Part of a small language model's weights.
Size: 18 layers, width 160, vocabulary 8192, 5.39M parameters.
Architecture: RMSNorm before each block, no biases in attention or MLP, normalized queries and keys.
Training: a variant of Adam for these matrices, 199M tokens, 12146 steps.
Each number is 128 + 32 x the weight over its row's rms, rounded and kept within 0 to 255. Layers, rows and columns count from 0. The size above them is the row's rms in percent of the matrix's.

# layer 3 attention query, 128x160, rms 0.167, rows 0-28,64-91, columns 0-79
size [ 82  73  70  74  89 116  97  94  99  81  95  88  70 116  84 106 106 115 112 126 108 123 100 118 107 135 124 112 128  85  67  84  75  95  78  92  76  74  93  92  78 100 123  77  98  85  93 105  98  87 108 102 105  81 117 118 119]
[[145  90 113 136 139 136 142 142  90 113  84 156 157  94 111 193  77 149 136 180 130  82 129  94 123 111  93  92  86 126  64  78 133 110 139  79  85 112 105  62 133 187  78 122  55 181 115 154  74 155  93 105 178 148 119 115 174 131 135 110 139 158 134 147  90 140 133 113  61 113  93  73 163 115 113 140 126  83 119 177]
 [160 170  90  80  71 162 145 137 134 134 143  90  78 170 191  89 147 101 100 133 119 171 211 142 130 130 149 161 154 163 175 176 116 123 126 167 168 146 123 135 108 132 163 141 172  96  88 125 168 133 188 170  95  85 149 159  84 146 106 176 150 114 134  95 168 100  99 121 187 161 137  98 114 145 178  83 121 157 131  90]
 [ 72 187 116  93  68 112 135 125 164 166 177  94 105 129 121  96 170 100 128  76  81 142  87 151 131 106 197 142 141 132 168 165 107  86 103 128 166 163 147 147 105 146 129 152 124  85 158 121 145  85 186 177 101  87 118 137  76 169 113 125 149 161 149  92 125 194 110  98 164 167 163 151 126 133 149 184 106 175 142 128]
 [159 131 154 106  96 161 120 173 146 132 118  81 101 147 179  56 201 120 133 127 145 164 129 169 132 113 118 112 178 202 187 179 127 104  73 229 140 167 118 115 111 137 169 134 151  87  90 146 187 136 149 222 120  69 182  89 130 108  78 194 155 148 131 164 147  83 152 118 188 130 169 148 159 127 122 101 112 119 103 116]
 [116 148 161 136 142 150 166 114 152  84 157  98  81 124 160 131 124 138 110 125 167 125 138  92 174 119 110 156 130 107 141 138  98 131 145  97 128 173 132 121 145 137 163  74 159 154 119 148 149 146 154 129 153 110  87 118 122 194 110  84 131  99 131  55  85  92  70 132 146 122  85 140 104 158  98 156  81 147  79 107]
 [191 148 141 126 116 131 130 174 149 140 109 130  53 144 131 133 185 146  73 181 132 119 177 138 116 101  98 132 137 175 104 171  75 152 102 188 188  70 174 143 184 172 150 136 120 128  88 117 167 178 104  86 174 163 153 140 122 147 148 149 156 133 179  68 148 112 124 164 154 148 167  73 112  92 133 115 126 139 144 118]
 [114  81 140 125 206  78 135 158 112 173 101  96 138 184  60 122 125 139 121 110 100 134 121 151  92 148 136 145 122 119 135 116 167  42 173 142 114  77 136 112 103 120  89  82 127 136 102  96  76 147 122 141 135 132 110 109 163 121  98 110 136 110 106 137 143 126 143 138 123 171 127  82 116 145 130 126 143 137  97 113]
 [181  81  62  90 122 147  93  94 140 152 155  70 121 145 174  93 129 133 141 115 100 153 196 143  84 146 132 147 160 170 169 168 141  96 153 143 145 114 100 153  84 133 134  81 124  68  90 211 148 139 115 125 109  77 177 156 137  94 162 157 163  71 151 127 136  71  99  64 172 134 143 147 157 129 129 130 128 142 141  93]
 [ 70 133 120 162 120 103  92  98 103 148 184 173 187 166 117 112  75 150  86 159 138 177  82 124 105 169  93 136 143  81 186 105 142 137 148 109  84 166 183 132 132 132  54 101  91 114 134 146 162  91 119  98  96 159 141 127  63 172 126 109 134 110 135 148  57 142 112  90  70 128 120 133  96 101 107 167 235 163 108 170]
 [161 105 151  86  72 112 108 176 144 161 151 221 133 212 189 145 116  71 141 124 170 136 159 172 121 176 124 172 108 109 148 147 160 120 117 168 107  85 102 108 156 109  90 139 158 117 109 115 182 168 133 127  89  85 135 140 143 139 116 158 116 116 100 202 161 115 147 144 142 138 122 198 140 158 136  73 155 145 138 126]
 [ 78 214 156 151 148 118 118 159 130  84 132 135 106  71 126 153 128  90 134 172 126 135  94 127 124 180 143 147 197 101 139  91 140  74 101  83  99 167 109 121 158 179 120  66 152 175 164 119 105 137 173 178 156 131 104 130 147 149  67 100 110 129 161 116 182 168 140 106  88 143 157 131  77 100 109 153 180 125 115 148]
 [164 122 109 183 213 105 118  94 118  69  99 125 149 109 159 162  98 132 166 157 125 122 137  83 122 156 149 134  90 119 127  78 158 167 137 121 120 142 115  87 134  72 116 161 100 191 165 158 135 177 138 131 135  98 146 159 135 111 108 104 166 139  74 210  92 143 130  35 126  95 115 173 142 149  59  88 166 111 156 117]
 [ 95 146 133 170 188 167 149 113 133 130 150 109 154 149  99 144 121 133 144 127  70 111 109 110 120 108 106 100 100 109 112  76 141 169  99 109 128 156 111 159 146 100  65  76 141 174 170  73  72 110 102 108 120 138 105 115 110 144 120 138  63 144 172 144 119 127 136 128  80  83 147 116 118 173 148 205 108 115 162 148]
 [ 91 106 129 127 140  95 117 130 101  86 122 141 215 138 128  95  81 153 125  95 153 160  65 114 157 127 170 135 210  49 164 140 110 113 107 103  65 200 123 129 113 146  92 101 126  85 106 186 118 105 156 147 108 124 144 104 140  90 137  99  85  97  95 160 149  84 130 118 149 111 108 144 117  84 144 140 143 127  90 128]
 [ 62 100 156 160 113 129 137 127 107 117 121 147 172 124  79 153 102 171  76 121 145 121  73  55 167  83 113  66 139  55  75 120 122 132 116  85 128 122 138 160 145 178 125 123 131 159 113 134 120 112 134  69 125 213 114  89 162 106 148 100  46 162 155  90  85 122  91 194 102 164 132  82 116 108 148 136 117 121 150 131]
 [ 55  60 144 154 123 137 171  88  91  93 138 143 193  54  93 113  83 142 163  74 145 148 101 103 151 139 140 137  95  95 119  84 153  90 143  95  52 139 108 136  73  99  94 133  72 138 144 131  90  69 170 108 116 144 130 108 134 108 111  74  64 142  74 144 106 132 165 128 114 135  94 190 112 138 134  98 119  97 124 119]
 [ 54 115 109 104 118 122  99 117  58 102 143 156 142 114 148  98  93 106 123 105 112 154  11 156 155 143  90 167 124  84 149 153 187 107 109  62  93 115 111 121 112  92 145 144 180  95 121 144  88  86 125 164  94 102  77  98  89 156 122 100  91 137  92 125 182 148 139 126 125 157 111 150 109 157 121  94 121  93  92 107]
 [ 53 119 174 147 128 139 136  79 146 132 160 142 187 112 124 115  67 164 149 118 178 172  83 100 152 100 144 141 167  65 158 119 137 148 138 118  65 190 106 155 134 110 100 133 120 146 131 144 144  79 152 146  95 109 123  76 131 101 145 114  89 102  81 192  53 106 132 136 162 141  95 166  98  77  88 108 136  98  97 103]
 [127 113 108 129 160 159 124  76  97 195 143  86 175 148 143 121 102 104 128 123  87 145 138 122 130 186 117 118 170  63 155  94 207  63 166 137  91 167  59  97  94 143 108 133  98 149 121 158 113 136 123 179  82 140 145 127 116 105  95 138 153 101 118 118  91 175 121  95  86 148  99 119 127 147  88 173 146 130 127  93]
 [141 127 105  98 114 143  97 104 117 159 177 103 151 167 164 105 101 146 139 141  79 159 141 185 133 148  81 100 131 183 219 162 147 104 139 123 102 116  94 142  92  93 132  91 225 136 100 178 120 164 121 162  70 116 165 150 117 177 100  79 137 110  90 127 103 157 104  75  90 169  89 135 120 165 101 101 199 107 138 111]
 [124 114 135 127 172 130 194 150 110 118 100  46 155 115 167 104 120 179  84 105 124  99 198 131 156 107 113  62  96 110 127 167  93 129  97 113 133 141 101 125  95 156 195 141 156 155  90 151 148 123 129 128 134 109 114 114 121  73  64 152 112 145 138  82  97 111 118 122 160  86 118 110 135 102 137 130  58 119  66 105]
 [108 102 123 106 126 147 149 110 101 116 137 123 188 167 134  63  75 145 142  78 115 140  98 169 109 155 154  87 100 134 181 139 178  97 104 119  99 134  92 132  26 117 115 108  83 117  97 155 107  89 136 169  74 120 190 145 114  58 134 125 158 149  88 178 128 144 153 128 135 117  95 146 142 132 106 111 146 108 152 117]
 [ 99 144 133 135  92 130 104  72 102  99 132  92 166 130  54 158 106 110 144 138 101 202  77 103 123 137 164 113 183  58 118  70 172  98 136 118  69 172 106 107 130 161 117 151  99 149 147 152 107  81 138 112 132 111 168  64 126 136  87 135 108 112 126 186  57 148 112 106 117 147 129 129  73  84 118 165 159  93 111  98]
 [167 111  59 115 137 154 127 139 109 151 151 167 125 144 163 103 133 119 154 154 122  72 142 193  69 156  97 124  43 202 101 129 172 124  69 136 175 135 117  91 123  89 134 136  81  98  83 100 117 182 114 136 103 133 162 122 150 101 167 170 171 143 144 144 131 152 164 150 112  94 130 120 159 181  91 119 183 146 176 151]
 [ 69 154 101 141  73 137 138 166 116  92 147  94 117 144 130 120 124 125 154 113 169 116  84 131 137 197 146 137 127 129 125 112  79 119  65 145 110 144 146 117  74 122 141 136  98 123 124 137  94 119 198 152 125 120 158 161 104 153  90  34 137 195 118 131 115 120 140 130 133 118 128 162 178 151 123 123 102 111 112 101]
 [123 120 163 152 161 110 126 123 122 168 118  60 136 117 128 134 143 104  85 124 150 114 135  75 146 152 143 151 221  47 108  90 104 120 190 167 128 122 115  92 125 159 170 161 149 156 177 148 152 105 104 152 148 147 106 126 143 116  73 136 125 129 144  95 100 121 128 127 158 163 145 114 136 105 127 182  67 141  84 101]
 [148 170 101 137 141 146 100 151 131 128  87 137  79 132 106 172 179 114  86 166 108  64 188  96 108 153 123 127 105 117  36  95 161 149 103 145 167 156 129 109 204 154 134 178  73 133 117 103 147 183 130  93 161 137 100  73 127 126 145 179 141 122 175 107 116 109 120 140 106 120 172  74 119 129  99 167 123 141 113 121]
 [125 113 115 147 121 147 111  67 100 141 142 109 185 149  86 127  84 120 156 142  76 188  66 132 129 135 109 109 147 101 168  81 202  87 137 123  67 155  80 107 103 149  77 173 102 144 129 128  88 122 148 130  96  97 170  93 107 138 114 130 146 101 112 168  90 176 104  96  87 170 118 145 115 118  86 169 196  92 144 108]
 [139  86 105  99 129 126 146 140 116 179 145 112 166 132 200  76  85 133 172  72 148  88 152 173 105 139 138 122 128 156 177 160 136 120 127 123 126 124  94 122  37 110 155  94 125  81 112 139  99 100 117 160 101 121 138 175 142  59 140 137 140 114  87 127 126 135 162 156 183 114  94 140 160 163 131 105 126 108 152 124]
 [ 96 130 113 184 156 124 159 147 119  99 109 157 212  98  92 164  16 135 150 120 137 102  94  89 138 121 163 117 104  30 155 156 138  63 143  63  75 110 131 121 112 110  98 130 117 186 183 166  83 125 121 130 127  94 102 176 141 111 158  58  89 127 125 159  80 140 102 134 124 159  90 144 141 131 129 113 149 108  93 154]
 [151 149 138 113 127 140 158 116 164 166 137  86  68 196 127  58 184  51 133 135 135 140 190 161 125 119 106 150 161 172 100 156 109 191 162 182 208 118 168 119 144 112 193 130 160  83 118  93 181 139 104 147 110  93 131 167 112 137 114 182 174 126 103 117 130 149 118 132 140 132 149 128 137 141 115 108 159 175 120  93]
 [146 179 117 103  49 143 144 144 138 153 173 143 101 176 123  97 194 104  83 136 131 149 136 148 110 107  93 136 149 216 116 114  88 158  84 163 181 128 154 154 122 112 184 135 131  69  73  71 186 126 128 122 120 112 129 109 125 197  80 170 185 162 135  89  98 160 102 145 143 114 128 120 140 127 105 139  75 145  96 151]
 [148 119 168 177 173 141 175 156 151 159 152  98 137 143  78  80 143 110 173 104 107 197 117 147 127 109 141 157 164 114 140 156 146 115 107 117 163 134 127 126 135 108 136  98 134  85 134 133 145 108 110 167  79  97 155 125  93 136  95 188 124  96 122 175 198 148 141 107 113 103 138 162 121 127 110 197 119 152  63 128]
 [137  85 165 166 153 111 161  94 135 131  60 116 163 137 124 106  93 139 128  66 100 133  62 117 135 153 151  92 131 106 135 101 187 191  87 148  87 159 143  89  92 117  95  94 128 116 140 162 119  95 152 136 136 108 130 136 155 150  89 144  76 101  97 206 131 112 189 128 137  81 138 152 191 151 101 122 102  75  94  83]
 [101 133 167 134 165 140 129 103 114 110 109 109 101 159  64 138 120 136 133 127 166 173 110 129 118 120 168 159 171  82  98 107  77 118 126 115 185 106 123 151 128 110 157 106  84 179 132 119 167 148 135 126 120 151 157  85 154  80 112 156 202 141  99  85 140 116 115 157  96 102 121 110 111 107  82 154  77  63  92  58]
 [139  92 112 117 100 147 110  82  46 155  93 142 132 181 107 166 120 129 202 106  98 125  87 124  87 106 122  68 131 170 150 111 160 141 224 101 114 135  98 185 149 151  97 123  89 134 145 147  99 118 121 121 102  97 115  98 120  92 150 124 140 158  82 108  65 118 194 106 181 172 146 112 152 156  85 106 132  87  75 100]
 [185  97 128 112 180 117  72 130 122 122  87  95 133 193 194 138 144  95 101 188 128 142 144 152 112 121  84 170 145  93  78 156 221 208 162 173 175 180 152 102  96  89 138 125 131 123 136 164 145 146  83 186 124 105 163 110 128 146 192 149 156 127 149 161 119  79  85 123 165  92 149 147 155 121  98 100 142 129 129 106]
 [ 97  79 131 164 135  74 126 125  59 188 127  75 170 168 167 122 110 142 130 153 121 126  84 104 121 192  91  69 120 149 165 118 144 127 180 186  61  99 137 110  91 195  91 132 160 124 123 178  83  89 140 117 143 100 169 109 147 128 120 104 145 118 117 195  80 137 181  90 113 156 151 119 209  97 156 117 120  99 136 115]
 [174 175  96 124 176 137 108 145 222  35 111 122  85 113 136 135 127 105  93 150 161 120 204 109 144 118 117 146 135 106 109 135 101 160 106 158 164 116 145 124 126  98 170 142 154 141 129  82 175 186 123 126 119 127 106 158 131 101 115 137 160 162 143 154 133 115  78 131 187  70 130 150 119  90 106 120  74 141 138 117]
 [143 123 112 123 102 118 172 155 124 164 151 187 151 112 119 141 151  83 118 123 109  59 106  86 139 167 139 142 132  85 178 138 164  40 167  73 104 138 124 133 146 157 150 166  90 116 163 140 147 107 119 145 113 169  78 132 111 136 110  90  94  94 180 102 136 116 120 122 127 165 141 148  99 167 164 136 192 171 207 126]
 [155 145  94 172 141 110 131 146 139 115  82 165 124 166 178 166 110 130 131  85 115  89 148 112 125 145 156  66  95 114 108 130 167 215 102 156  94 183 124  71  75 138 112 149 123 183 135 192 116 165 100 117 145 167 155 147 142  73  97 127  81 144  95 158 103 102 166 120 103 103 154 133 174 134  91  88 127  74 100 134]
 [ 60 126 118 178 131  99 146  92  84 188 198 129 113  96 143 118 113 161 185 126 110 110 156 159 121 127 154 160 109 154 158 115  85  79  88 123 121 104  79 188 149 148 131 131 115 156 125  91  72 109 192 154 139  97 133 142 132 151  98 102 102  83 160 101 141 119 144 168  99 118 116 105  98 170 178 139 152 153 119 154]
 [142  94 112 114 115 106 158 149  76 169  75 119 189 144 150 121 114  90 154  95 117  87  88 126 110 175 107  52 129 122 125 100 189 153 128 113  79 131 103  89 119 185  68 127  96 103 160 183 126 134  89 123 114 124 165 133 138  98 124 159 102 106 127 176 128  93 158 106 134 116 165 140 159 134 125 137 167  99 135 107]
 [ 67  71 120 100  93 119 166 101  95  87 103 125 161  53 131 155  86 137 134 126 125  78  60  52 139 139 110  92 140 129 125 174 124 125 145  60  81  92 105 135 165 134 136 143 132 116 177 124 150 118 128 126 123 142  98  97 173 108 112  79  87 160 155 151  81  80 108 125 135 113 145 167 142 127 126 140 104 125 163 106]
 [157  24 113 126  82 148 138  90  60 104 106 125 145 116 176 137 112 143 147 100 136  33  80  97 163 154  75  81 102 146 109 105 186 195  94 119  94 133  81  95  62 111 130  87 100 123 121 202  73 157 129 137 157 121 103 124 161 107 143 131 128 144 108 174 130 114 191 119 111 147  97 120 195 145 118 105 143 104 166  82]
 [100  95 117  80 161 145 116 128  95 119 127 151 142 128 143 140 135 117 150  94 113 171  90 119 112 106  90  60 137 170 110 144 150 123 173 147  85  99 129 164 201 115  85 193 110  86 151 117  80 116 150 109 138  59  95 130 119 128 185 163 107 160  86 142 157 177 181 170 171 158 155 114 121 111 168 106 136 128 110 156]
 [107  30 144 147 137 110 176 107  90  99 176 126  98 121 174  92 115 182 102 133 165  83 141 113 170 123  71 149 109 153 104 164 116 138 123 138 113 114 116  70 114 126 137 123 139 143  53 132  64 115 163 136 163 133  72  97 155 165 144 137 152  84  96 134 117 110 149 180 135 121  91 117 152 134 168 108  97 128 160 109]
 [135 200  83 159 133 177 137 120 202 102 150 159  71 122 111 138 138 110 107 127 104 133 184 115 118 124 148 162 120 100  82 138  81 105 101  84 199 142 143 137 129  72 163 154 115 124 133  90 171 161 158 129 144 116 105 124 113 124 136 114 128 102 144 112 157 116  70 140 102 116 129 139  98 144 114 135 116 109 121 143]
 [124 145 136 123 209  90  70 134 164 152 158 154 127  87 132 128  97 157  73 123  77 149 186 106 161 141 176 186 172  88 162 180 115 113 152 141 114 128 127 139 116  99 101 189 161 108 145 108 160 120 118  63 136 153  84 104 106 113  99  91  99  74 153  94 125 109  97 124 143 148  98 137  85 115 147 172 168 151 118 113]
 [151  89 135 107 147 132 174 119 116 125 110  60 147 118 151 139 102 115 124  89 158 147  82 139 154 147  97  91  98  88 145 136 141 148  76 125 104 168 150 103 162 130 115 126 115  68 138 200 116 144 173 126 181  89 105 118 178 211 149 143 122 151 115 151 110 144 162 156 123 115 140 106 185 104 165 158  95 126 117 139]
 [159 155 155 144  83 132 125 117 173  92 129 119 115  92  75 167 141  83  89 128 158  85 119  93 155 154 146 107 201 128  78 131 100 147 125 120 113 156 117 160 126 145 153 148 169 156 223 161 159 128 120  98 131 143 118 108 134  92 117 150  76 166 163  89 102 101 110 139 144  99 149 175 115  93 131 189  71 163 163  95]
 [126  71 151 100 124 119 131 151  76 170  88 139 180 130 150 114 113 120 186 124 142 117  68 161 100 136 103  95 125 177 141  99 149 157 104 151  85 100 142  97 130 156 106  77 115 129 111 136  71 130 109 155 132 139 152 141 163 127 119 148 154 130  69 175 127 157 202 146 130 147 138 125 167 149 119  86 156 115 138 148]
 [138 129 199 127 117  88 145  92 149  93 137  80 102 112  94 123 134 144  90 144 131 145 159  78 193  97 141 165 140 112  88 153 117 147 165 117 103 160 109 132 126 120 165 155 180 168 153 124 139 108 132  60 150 134  97  93 119 116 113 111  65 110 174  50  75 111  86 120 133 125 121 153  87 107 136 174  85 171 109  69]
 [139 146 151 177 134 152 136 115 139 168  95 107 151 160 156 164 151  96 144 138 103 101 102 123 136 187 121 104  88  74 106  69 117 172 126 195 140 160 126  90  25 115 136  71 134 150 130 146 123 131 168 123 105 164 173 124 145 151 111 111 120 154  52 235 130  79 163 115  73 125 139 145 160 138 156 146 130 122 107 119]
 [ 80 144 174 151 159 183 152 153 154 152 168 155 144 142 185 132 107 146 148 127 121 168 144 140 119 154 126 129  82 132 169 137 120 107 104 147 125  78 154 119 126 155  84  72 168 140 118 118 135 122 125 185 139 107 146 144 141 131 132 135 125 160  74 165 181 173 151 132  59 124  97 124 118 113 142  68 164  81  82 198]
 [ 84 133 134 138 134 142  74 137 146  97 177 128  94 104 152 125 137 205  58 149 156 141 155 126 192  99 116 187 139 120 202 185  98  90 142 105 105 118 180 147 162 151 108 157 171  91 123 122 120 122 149 113 157 123  96 143  74 167 147 100  96 161 166  36 145 141  98 121 152 148 133 116 131 116 187 113 109 175 137 142]
 [153  48 171 109 110  61 137  91  82  96  93  67 141 115 115 113 125 127 126 140 140 105  80 114 136 119 134  97 152 136  67  97 165 168 130 189  99 174 104  73  82 146 184 129 116 140 117 153  59 116 112 114 131 136 120  97 170 113 120 133 115 131 117 147  54  99 161 154 179 135 103 113 151  82 149 138 106 141 156  71]]
# layer 3 attention key, 64x160, rms 0.119, rows 0-27, columns 0-79
size [127  89 174 125  92  78 109 110  84  95 106 134 126 111 121  97 106  92  67  72 104  77  58  68  96  74  73  49]
[[108  77 151 150 149  84 149 121  67 118 126 163 191 111 122 171  66 160 164 112 126  83  72 104  88 124 132 116  82 100 130  80 192  90 158  89  26 110  77 121  89 144  60 123  97 173 160 172  62 107 100 123 144 116 133 125 179 106 135  90 133 121 100 175 120 120 140 124 109 148  96 144 152 137 123 130 154  84 143 124]
 [196 165 170  34  82  63 190 136 159 111  88 121  83 174 147  80 186 103 156 126 134 109  77 116 128 119 152 125 106 198 166 118 170  69 151 192 145 158 169 116  92  93 172 155 142 122 106 162 138 189 136 168  79 131 133 158 138 101 152 137  81 136 153 141 142 122 172 138 109 126 116  94 131 117 163 124 139 123 161 118]
 [156 167 118  83 116 151 112 160 181 180 169  75  54 169 142  60 237  94 114 126 115 150  94 165 112 147 127 129 164 190 147 159 113 146  96 191 200 129 166 157 119 140 154 149 155  60 118 103 190 126 139 184  75 136 181 182 100 163 140 164 153 113 161 125 173 137 119 128 120  98 167  94 127 120 140 134 127 193 131 143]
 [160 190  99  98  20 131  97 126 165 125 148 156  62 157 128 117 168 105  87 160 171 126 173 140 157 157 103 136 179 128 140 116 113 175  96 169 167 114 166 154 149 176 182 137 134 113  90 124 191 163 147 119 155 132  98 124 113 156 140 154 144 114 168  38 136  92 147 128 135 146 117  92 124  78 132 116  94 152 139 118]
 [133 164 112  99 221 104 156 122 117 138  97 119 135 160 117 150  91 147 161 147 119 166 168 107 151  97 171 146 127  98 138 112 125  87 179 126 130 131 159  73  84 108 153 145 129 162 160 166 133 166 102  95 149 189 129 129 131  38  99 120  89  92 119  80 125 152  98 108 126 147  44 138 132  79  91  94 194 126 125 111]
 [ 89 198 123 165 144 168 135 158 133 119 147  88  76 117 112 134 145 123 110 133  83 158 197 154 155 138 105 109 156 102  44 110 110 169 109 145 167 118  69 130 139 123 154 102 212 125 111  91 135  81 162 148 165  87 120 118 170 159 136 130 152 125 127 142  97 146 112 118 123  40 159 153 138 111 150 108 172 128 119 112]
 [ 87 136 152 125 166 149  38 112 114 142 162 124 134 126 174 167 102 140 127 162 147  53 146  85 131 161 119  49  91  90  71  53 101 154 170 129 100 125  89  76  67  85  99 115 112 166 181 182  96 135 144 148 136 100 137 110 180 121 103  97 128 182  77 147 113 173 110 139  96 118 115  99 151  92 157 142 201 124 133 166]
 [197 195 102 101  82  67 111 181 130 158 142 115  84 207 151 109 192 135 128 143 127 151 138 131 145 137 129 135 157 169  74 116 123 122 150 135 198 134 156 126 177  54 201 142 190 112 125  75 194 160 131 153 113 177 173 105 123 146 137 146 169 124 134 116  91 128 129 172 128  88 148 126 117 148 102 137 136 198 120 147]
 [ 91 119 176 134 122 130  78 113  94 157  90 184 173 124  70 119  86 124 109 154  95 132 116 148 177  82 160 102 142 103  97 148 128 145  97  64  80 155 129 155 123  47 120 109  87 159 134 148  98 136 185 127 101 152 140  54 105 106 176 126  42 178 121 153 157 129 129 149 108 121 113 108  71  80 148  98 106 124 120 140]
 [160 113 127 116 131 125 169 100  85 128 137 107  97 143 122  80 216  78 158  75 107 125 110 155 142 168 178 142 122 214 169 150 168  68 112 119 175 138 165 113 179  99 139 127  92 111 153 123 167 124 113 190 137 129  97 110 108 184 133 173 163 174 124  92 118  95 155 141 136 140 167 121  86 145 210 145 125 155 126 127]
 [ 93 111 155 120 126 143 204  78 108  60 141 137 163 123 134 133  62  91 129 118 130 148 156 176 154  85  78 128 127  93 166 130 126  94 119 175  56  91  81 171 119  97  97 148 113 108 158 136 108 144 146  93  81  61  85 141 120  90 122 104 132 106 144  83 146 160 107 138 113 169  71 135  92 135  88  82 204 122 120 106]
 [ 94  99 117 170 106 100  42 120  54 102  85 196 189 135 118 164  38 162  92 154 150 103 128  71 100 163 152 148 103  96 108 125 177  88 149  89  74 178 124  88 101  56 136 138 107 183 143 151  51 108 123 115 103 159 129 105 161  79  53  68 126 163  89 176 106 119 140 103 118 100 105 134 109 154 134 119 130 139 125 110]
 [104 102  89 106 168 181 200 132 132  90 123 192 199  13 143 181  61 195 128 160 131 140  97  98 115  80 110 124 114  74 125 122 155  60 148 118  89 114 103 131  51  98 107  78  73 135 103 136  82 175 165  85 122  76 101 133 128  98 128 104  84 105 115 167 134 152 133 102 115 138  97 126 137  60 137 104 148 107 137 149]
 [ 74  53 135 115 112 110 122  87 102 156 123 197 175 130  80 152  78 114 118 161 122 104 151 122 148 106 153 162  98 129  85 106 120 120 176  27  70 125  76  82  90 130 117 202 135 191 111 150 128 148 125  99 109 108 139 105 118  85 131 105 110 148 114 111 168  87 162 122  96 137  64  82 119 134 134 134 170 128 169  98]
 [104  87 132 139 178 155 106 103  80 130 114 144 157  86 131 165  39 139 140 132  90  66 155 114 178 108 104 144  76 127 113 122 108 133 119 102  72 144  79  95 102 154 100 128 133 177 107 157  71 129 127  84 147 130  82 127 145 121 121  73 126 179 130 129 102 170 103 110 121 143  72 136 132 129 120  77 154  70 171 117]
 [152 132  98  86 130 113 130 120 117 190 119  99  92 161 156 110 175  81 188 135 100 136 105 151  89 138 141 175  96 168 108 109 135 132 159 176 150 142 110  96  89 108 166 161 172  79  89 121 177 136  75 193  54 121 197 110 155 104 148 177 173 120 101 167 157 154 119 151  95 134 153 126 139 105 105 110 158 145 168 105]
 [191  98 132 154 148 150  93  75 123 131 114 177 150  73 153 202  73 188 129 172 143 116 102 126  88 144 131  90  63 109 161  91 138 134 129 102  50 135 111 125 149 159  87 125  70 143 138 153  71 154 117  83 121 157 109 130 154  77 117  96 102 152  63 130  42 113 136  76 144 176  94 122  89  69 146 147 156 112 164 152]
 [134 121 148  63 140 100 140  89 122 130 103 150 115 151  96 121 145 111 153 150 146 116  99 122 129  81 160 160 147 137 153 174 187  71  92  83 103 174 100 129  79 153 141 143 189 125 108 118  91 157 151 170 123 124 112 136 167  77  85 121  94 148 178 143 221 183  92 165 120 183  91  80 132  89 160 121 169 108 132  77]
 [ 42 152 130 127 136 106 181 107 132 166 109 158 161 105  90  82 106  98 171 131 102  89 110 110 183  75 143  97 143 150 163 172 125 112  85 121 126 124 129 124  73 136 140 143  97 157 176 123 150 150 150 166  52  98  96 145 128 100 103 124  77 158 123 150 145 122 134 123 137 161 148  98  90  87 131 149  75 119 138  81]
 [110 149 140 155  53 109 142  90 107 147 169 157 133 158 140  94 121 114 136 123 141 157  89 139 141 154 172  91 165 133 158 184 142 135 118 136 121 135 133 170 154 135 143  53 119 121 173 119  98 121 136 158 108 132 142 104 111 190 159 123  62  56 135 145 156 145 101 158 129 180 119 139  93 111 106 136 107 117 123 158]
 [104 159  55 119 115 128 128 161 122 141 119 151 100  87 126 179 129 136 101 179 117 143 120 111 129 168 137 135 114 118  72  88 123 127 175  63 110 131  88 111 103 211 154 229 161 122 108  93 117 150 141  91 132 182 120 124 174 100 115  86 108 132 109 146 154 101 114 122 132  98 145 137 135 109 133 103 113  62 175  36]
 [ 79 135 129  89 139 154  27  82 133 167 173 112 137 201 127  95 133  87 158 136 120  99 112 142 138 122 147 153 149 127 156 156 130 127 152 135 129 138 119 105 110 126  80 137 166 143 133 120 135 130  61 125 120 126 158 141 126 125 159 141 108 115 166 102 202 189  71 138 136 211 116 104 148 149 154 124 162 147 139  70]
 [ 88 120 136  80 134 161 180  81 143 153 148 145 126 121 125 153 136 128 116 100  97  88 199 142 100 148 100 124 101 120 101  98  97  84 154  97 122 170  82 118 104 163 142 185 132 124 115 103 122  95 128 120 107  55 146 108 126 120 148  77 157 104 154 182 192 120 184 129 125 115 110 137 109 194 152 121 166 152 224  88]
 [173 119 175 160 111 127 151 150 117 170  72 124 136 109 116 108  89 119 127 151 102 137 104  76 155 110 132  84 131 135 152 139 150 166  43 111 121 139 179 153 159 133 131 129  84 166 145 148 105 146 136 139 105 149 120 148 126 115 100 142  86 170 138 157  65 119 154 116  98 134 125 115  94  59 104 118  70 128 136 171]
 [131 180 104 117 111 120 147  71 126  91 103 159 159 125 119 140  87 125 121 109 177 178 102 153 119  61 137 122 115 112 122  76  79 181 150  85 127 172 146 183 106 106 135 120  83 130  67  98 138 148  96  55 129 145 150  83 115 133 175 142 113  96  87 134  76 171 139 156 110 134 116 112  97  63 103 133 133 149 158 130]
 [ 50 117 132 102   0  80 123 186 106 114 130 121 140 116 135 137 134 164  46 136 101 152 100 141 162 124 139  48 126 136 104 129 142 100 116 151 125 151 173 161 172 105 137 161  98 141 119 102 107 117 149 137 123 201 127 108 122 138 171  97 161 122 119 152 100 129 139 150 111  90 121 126 118 165 123  73  23 111  83 132]
 [143 130 167 120 162  98 152 180 118 154  83 121 152  91 105 132 100 139  96 106  81 125 128  74 177 107  91  86 110 134 136 139 147 125  66 105 127 152 161 125 188 155 142 133  97 157 127 139 112 128 180 125 117 112 122 113 114 124 117 113 101 156 131 157  88 112 193  73  86 124 114 112 145  95 130 110  79  89 152 170]
 [126  86 135  91  89 119 109 157 144 129 106 122 145  67 144  88 135 121 195 127 134 146 151 144 154 105 112 159 125 151 100 122 114  92 137  96 122  87  98  99 133  71 171 148  80 126 144 130 120 189 155 143  88 142 149  92 149  54 102 125 141 133  92  97 121  75 137 178 146  55 159 126  66 120 131 155  80 110  70 164]]